{
  "num_hidden_layers": 12,
  "head_dim": 64,
  "hidden_act": "squared_relu",
  "norm_place": "pre",
  "positions": "rope",
  "qk_norm": false,
  "attn_scale": 0.125,
  "tie_word_embeddings": false,
  "init_std_qkv": 0.067,
  "learning_rate": 0.00171,
  "doc_mask": false,
  "train_tokens": 206100000,
  "max_steps": 12951,
  "dataset": "wikipedia_en"
}
Each number is 500 + 40 x the weight over its row's rms, rounded and kept within 0 to 999. Layers, rows and columns count from 0. Numbers have three digits each. The size before them is the row's rms in percent of the matrix's.

# down: layer 8 MLP down (transposed), 512x128, rms 0.125, rows 3-27, columns 0-127
# up: layer 8 MLP up, 512x128, rms 0.145, rows 4-27, columns 0-127
down3 094:493524511520528523511466565488470439527517462472414449508498572443508567429479543514490594595479492466524529499507573543470472511487466518535514445446480581426526454486506443568457446561537461488543467548544556523488455455506494510478523545471542482460509434459542514526437462464518478525500476483542471513486479536567417453527517439548505498466508479521516467607475523466502486531484
up4 088:585536479418529474479479532510479537513459482538521498429503495539517508461507442570506442476474521567539491626534451554532493442548558550500451464444496490447543530471506482509606542427544533499563498582559368477469506512514513516513537537520511510511508486463501543491486507445487512518490563446453485483475441514485496474432558494548515506503487508462516548451465526503512549493481
down4 091:421397515638533483526481523564498477516515425447542490532478475517521429481538493487514522516481534451559514451487463480475504507456523479428528542524518518514537543517526456524462517534500436500501467472447567525593586503468476493500483466534476510487455496465422493482530543541506514505551428540533561534523566503462576451503446531473441493498506450507491427534475478429545520509497
up5 093:510405439539490491485539488468469533476534461514521480476535466502526552533479487557489507504510502514425447573511383501555535525545487494439512515410542493582471511453507548553426481449524477476503474499562515474350542556486452546522506552472505488504535449423516467580490544451452465468515462519530484503481536464519537483505512468476530474535524464485526514550516525433470499531457
down5 088:507554545419441489458519493499526498538479528515500531492476515467484514451576577479481485486510507452410435420473476605459512501439521494554523525445618495408581480496506504454527455508500468525485575508474448503531476477497463523496466534486470490428472575504452525478506480493577530467572463504505508466484487523529483579479478493472495512471542494439497479544561483498557565495565
up6 098:574428530429443471507477483546500424534517522471520534460576497465465541501481467527512503475472507533556502592537526542586542498574440487523484471518456526549476518452519511498534492482553496481525476469483434462427537519432535528572544524526516415516480509531501468578529515481578492442503523533456464498558487502504534528588457403469511502500448443464521519500565518521440492486471
down6 096:533541437520536549474511501468465509486536458550495488466505485478471521512456493405471513518482537492435494501452501483483437482465516511491550551455490520446590562570476535595511544418481478502447525549463514526585452529581456482521525476464496569456492493490498510486531508548457420482530471467522470551483491501505442436398516582546548540494573570508513482533453452508516514540517
up7 105:468430509564476556421437503536557551506533483509494555413480555499495521498532497531547486502486460488480453488503475436631511483539522535468557492452535505483460463525508463475501528522482451457528425553565407450500568543540454511544466470519507490463504455483477429448524553512565481535480463473508538540463502468549539521538526534457474445513569532448451502527531450428501503529476
down7 099:538525456459466469500543552551495528460435551485599416534580440479491500504508563493449496541487512434550489531551530480469472460500510423530456541596569510528494525508392499563543492491499507485456551482462507481537491535413484476485498576456412529487488542546484520493517500432434565474558474522447454478453493495473490452468486528530513532505482524468474497501505538531470499570522
up8 110:512492524471566389549489493570483514499464502592444563482532554474519482512474513445545521510536444449490503490543483554508510500508508546561535562512559528559509477558466498445453446507574511474471472507508479522477480516535483507476531444536364500509556472476481471549465493550460517407504474556534502536444522519567430493508464538516501498572475487414500481426520496498510438506489
down8 107:579436495462561577546550533458507467424520475503499427515466438473533506504534531519521470500550507461504498511454548398546461515572506541537489516521509477551466567525493524548451448521508461528486597488466503540489461452464503442496532504506491486487454480499512447487514543515515520477547468498337452495462504498476513434536528498552502448551512495469543510510559505581483440499538
up9 107:467421495574492534453525447483507461534507483454488516539561550452499484513468535526523531517532456528508500423502457548432475494455536496474526571433513514431502494543576488461430480554511542524460474491442443570468586491467512567584513458510510489488480461459546517508471495472550552527463480456521519548457527435467550518486574468459485557502489537415537555445542508488463489431476
down9 116:472544491487482461514479493486529472525479506517434562466492513406546454500519504459552431504453535543504536537508575489469522439468515558460511569487578515561499519486582534452480572508527465440546494494397529517534559420560546510489462550511496513474512462487545533474554502504567475490525509464490537522518483461498536521402456488526465512479416553516487454423498457547535454438476
up10 112:497441436512520473455510527478515486526503543484496519513501494503521545496569488498553408478497491449465477488492427463566496504454550482546500557544553536463511511449527548431450557498522507535567477474492540587478496495453488513475495524621436442490529539442419531449480437554533508464457479501509551440516497517463484525544538477553473423495512526485468499462530457470552571427422
down10 111:465508543448519553564423471537489438512501468489539486499515479581450479499478486557504542451476542561497470521552482481576436528428445545557463488537508478510491483493421495507453538495425516450535430554513505488454514489516497522522428456453485505518497481501521586573587517476537462513534501528527448505551528484452532493551501502497500425463530478435413470483555425493526516585486
up11 100:526494504538537505592458502551489412476498517425474530513442455473495555565434471486486513476461518505469473581541440486509580495552454487517491508461504473531539526490478553520584567540507443525563501495455472485451557480487539453516553535519458514540562509480491446522475559480578460486515456458488477477522498495472441503536519529482488447453570598415503533497518501485462491568420
down11 101:528458565510516458455543547481519539548542510498533473453559356501476495516504425459471521528530519514488514439489588552470533484447480492546563530464457493469499551477542535538481439541472513455407487517522539494549450553476511582533530496404524462477476462444517546574555491506407522492488500514486470517440524549515523416492517527490546497581497516522481462521474508494495494500526
up12 097:542549532491455427503527523501449549478474570541512496473482485506514529523420587443468488470474543507507446500478469557503538526513430433521456512520478529410562523541510471531515546492446507516470493439476498558485521478551501616517581510491503600430500553514463525487543517539504442468478542494535467457472561473529474505459562499445491468508482518422492544455553447462463473537552
down12 087:425508457585436482565518513506497446435521518465471517540519605499497506466514468508537449475500510468459600538513503532450512523434514477554479485478602536498427515528509525555544479466532447506480512459491464448525476482454475455415511532531463458534493467459521521491425513501472543502515473512504546511518526513542480560549500490507556473474537549518537511503446444430528376470440
up13 099:491442550460528590513521455445468496546515497479478541498494437439495557567519474560476510470602501527428484473459457481516504496505505463506553470489523502450535505414533489468519531513622499492510454502526446555510472476453519510567506450496493461505562471511572495468570414492597501437457556504443486455516467449458536544517529486512500466497543465495544518509467580474448526482483
down13 104:519547454517561508539515535496511544465447450528491472567555456469525482553525495501482511519543411526522458447501547525444468524467554527507518587504571503551525471466484552553444427491537464433431551488474565505452505480469458541464536563583512492427458479530427497550496437540469461515428465471509588472498506528506478495449515471514478537531455499511495525430485579515501443482500
up14 099:535509469434487483497480444473533560482435496460479500446502580411532524478535497470584520435485519565497525475454462476482564463532468558462492551500522518519503491509516502430529575488525486516515436467431496500448528539544523500460537490511447470535478559515488536531512476506567510490584490545523453581548501402435527557504435494488502508481519484503441506374501471553509459485549
down14 105:519438491534508455446519486377459525509500474545590477523466490487472445481489482475535436476490529531478487498507493557500490435463493497528560437455571542494511514547508419540489429533464508474545497531503541525490482533485437559459566509441518566487487513452554446507501541509535477527520474499540451579597557497491533402490510535530545488582480493495486536518451516527487518465404
up15 110:566456455504495465561564439430450501560503494526551433507464494506568509497517537441501461555495513442377476465502423456508501472526450447553493557513543507565558496512460463459510433486525492525493512522506549512462535523433557556550559470497466502578448465458522502483456535454504437432470505494478491572502492515598523502482497524508503489533472533480562509495476537512433548480475
down15 113:510500463415489491506518505494494555422581465536533502489499543524453499514573476485490469483526569537426516495470407533469456456492531465553517510496576419451452575485511576506421504575459548526475513558553464398447545513535469432489531438539489469562502507512499515463502509510504511471492472511546496506537470468507575508549507532438479479494479520480449530571511454534535554528460
up16 099:469540492481517557527440490537554502499508495504530501538519516492528479516510518529524446522461489533475479505537552445497517499549460508509519552496595480475453412506513444488488527494490443507577476501547463529515569628546444556561490439491526528487553426418391405519486454543427453488511487467540527483511568522515505500553553462484509444460572503459505490513471518459483524470455
down16 092:464469499537443537502480484532483543462554529470565490394471538478422533500481487524476513544555509514470494549524460487557479522553596488489520492555527483508507476486484478576460514466526517513439517483481482464560491471488480421537455496551552497499499497470516588545487463526490491516489502591551425520470458499540476389479445444433545558538451481469526507565514430475487558536572
up17 101:451522533505541446519519477603516552494519588428511437518519557457502554526505485466465490529544469487520531509501426507459510481507505539508559521433497500564547545564511549470563493391539468474479423466492454469424481480519453467525491482507531497486434494473433551528516548429453490530474512511431494516519444508485540563542476515529529495482553532499389537512528546517552474549518
down17 101:511511414515539459505435496473542570460485525464488538515509487537370568523427497476542507500491545572536435550560514528540509484519515434441486501538576500518475504473481502517453465467478472479473473494459519548500465535492577539507468514511469561477481490462550544602492511522499461475477539472469551425489471473474480501470486435496555533450532472503522487514465539406594472554560
up18 122:489475532511556491466468514496497453531456487466563510470584498414461501496492525519484547544461492457487475517483506501546616511574521526475543512447524527561577515515558563449528435485582413487462470527503508530427520507484499510528491528542481497481567488518498486459461520464586397450468449465478484480435494483523518515469535478541515440542491485462492522418448477485423561483455
down18 093:440512512505407528455540551434511506508564455471486473493503459439398514482505500497472505534540565470472564472508536675501497528486500471457563508422524524498526537483538489491435478475510477486430545476490535537525465544488494492543501560473509532479507560518547490470540497503472535500502466520525591474505496486489557531549534395514482476473461470526457457445504557501569497462527
up19 110:580499522437514403580541510480514463484494616548429419500504533476480428478542463452504513526496522513522472549620474457540523465578492451435479502403483500506580470487476539475566522493540530489513501571547471537491468530444515473527576475514518521525502504493469465481498460514558511454505506487516506569471469471491524531469440527528501454496476479498498512435434482436483507502510
down19 120:471526473470527493522505517565432515537514529496463469509538586505488538430547499532507492541516488559524510403534451495486524503521504543459518500410405472498449513440528468453578551524521459489433484478581512517556463501545525554500478495519548427472559476472473556452553483451514530521505514487556510528505545506549451517567497395425533506416477466528472474481464461476536445528508
up20 092:451500456467493557575497515444498470577535548519467529516543457439535445529508525437488514475526450534514542506549394481532526477539491519525551528506577478484563509478487488444478509549565511412554512484570510525420461494501545584480486465528527515414445447592577451498457522458490556491499501499522467553461472467470454548504511551498465485554489477481494502524550521522466497460549
down20 102:447484504506470516507536526585518482564478509497470537491426485575479453535491539558485535481468436527508436549508484578535484515557490507389543538531490530496530517482502503441530546518486460451442490501508437517482446567464490514511492470560571543458478506517492470538459492474487504502507493404432534408565530485490544542508471576494445511558552571474502434499492473426484475552447
up21 106:424485559517467490503454425474502538576522485547558510474537552433511463534476508469609482563575463467530492446531403514503550438508470464556506542481513587496531493479538444477481516472496529481472525548480523599513536563457478585530585441524462528453497505535484537519481516533521474430486462524539513545507445420477554494477547507554503478478490501481467473463463494479486515503498
down21 103:564433473507498490530471487461573430504542465509533522490508512477532427478456488474470487507550477475477525423450489526441533506464551551449477544448526501463476501492533484425548569532528469485529549550589581490467544556522559399476448467523519520504458447485513464506435485451468536539525538518552569504517485493514433477533491503505537488470494555569443454402497573510500482532486
up22 091:484504472533387512464570468547565538486542577515510527413542474507538505478456551508467506546528527506525462535502518564550503539526466529461466469453499553470564494505503412490499509507496518533497549542517467444541506524554422493479464448481555446497460518490502469470523548494446466437508443508491409451460470455523463519552550545480463565468540434500531537569569432489494514480548
down22 093:499478460487523518608489449447498429485439470498561537533476484491506491557572513519448432492551453495497559477507528502501505472474482478514494550479513486550441498545443470468535501453460508417545492461521483510481494502437514496565567562565513559484490522500500511522465420511509452520597532422500559515487510571453455611466473457531507472484418527530493544451491542557490466474461
up23 093:495544411455478465603498478459437519523459517453547523488478504440557548500559516521484468462492475482479478537464545559485477457451509548470475477501490506558572537509420495502441520456489539474518519594553465497500475545548511485479502563526415519476502474514471520537490494449497501528421513555483440551472497500488565601451439450470522535499505496484475520447478606486547475566469
down23 093:504483489501472477490478510517556498502534465549411478507464487528503504461425442407467567529518399507533496442564450542557536495512458492552485448469582554582493504544563488564534443540523479529556438473517505579536545473455498488461560524520516475555424535541487505451488503505517485431515508484504486507538528534544508451544539510477480480523579492480507439407494474453518500540544
up24 099:475548416484525464485403428461548473508565517543576497541485568451505441518439535536455450481450522521433442468508459459509553486509553563496542432476472503508517477561505518463488538503510498555551495474399549498481522509514539479469491471521486535534465466475518538524550505471511491545522456439539496562421554500437530549579459503452505442527533520500544575445516512460523482499533
down24 101:438437476546493479541547561578500547508498472525470461456461441496514569489532515551573511503575498515500484455500571455475485452528432469432490568530432569475457537439486482465569480455475541471468461543566489565577522497457454552516520554569491511467522512540548522505460525485550434471468474482482474541478506466471505496481518483542482476520436420503535554543449554507449515463508
up25 101:528464545486464453453550488501483503538504502488536507459508512422458479466481432381519524475470534476500497536484469535504519523544523530386531524503519523623564586542488482468538550477477478450494493553497488524482498559484508526516519592492497537483476540485475533572487517436506519525456472461514467449444463476452484506421455515529556454555480516474545545403445551522504537479448
down25 090:504508496402399536517505563476508493445518535456490532469523502473459519523510461502501563487487492479547512503487539710417570482459492446534485481549547481522481485470561540446466533535449452487481542510561574490530521515486460466478519523475457534502593477475512530403506476510506494524489522477486577479432492496493536493514489452513517479499488530506458533512505488507551465463517
up26 116:482507415499507526547472449483526431560537502516490478570476490457558456499500556406546582490543504434490469484534478484440550441522444497499467506496532560594544466536511532513458490545504508443491450508525407558463453537516451491524524423531469488565492475562487500544458520510587466517403513492553500441513486468463491512508510491504463447494595535524478533490518492487487567485499
down26 113:499502513424499525502523500466509483467493520512520537534531507481498500446557579513497480512521442495408573587477470547489424514470459540544519466461570524566500462507491503493503458476498529498508559451481523416501531439498497554596519492496504512549541538559481490478425476493456487464476520572490567451460512391438478517512419470501497542497530407529533502446536496463468481519589
up27 102:530480512497551541474505457483473539489489472547501501475538536489549551450460542492579528541492557536469554459510512428524522416446512494441484499508578598488503519509444475488549460478461480442546510542459525498413506529506475495484455460447444558409489463530542510530458542438535500506535415481448499490530513484526568535413471519532503531569544514435558525484487522507490439484580
down27 096:471452511474471477518481561505567428465453506486465459491473457506426513465544482506467499500525535505505475461503526497486517507613493531560442392539502490516482515406541510516483474570465431543438472513460470491521536475569458565473448524551507487589461477495444430550519478551504537534549599548522550507468523565488455474569513483465489491530528482581464465488511505482502535509459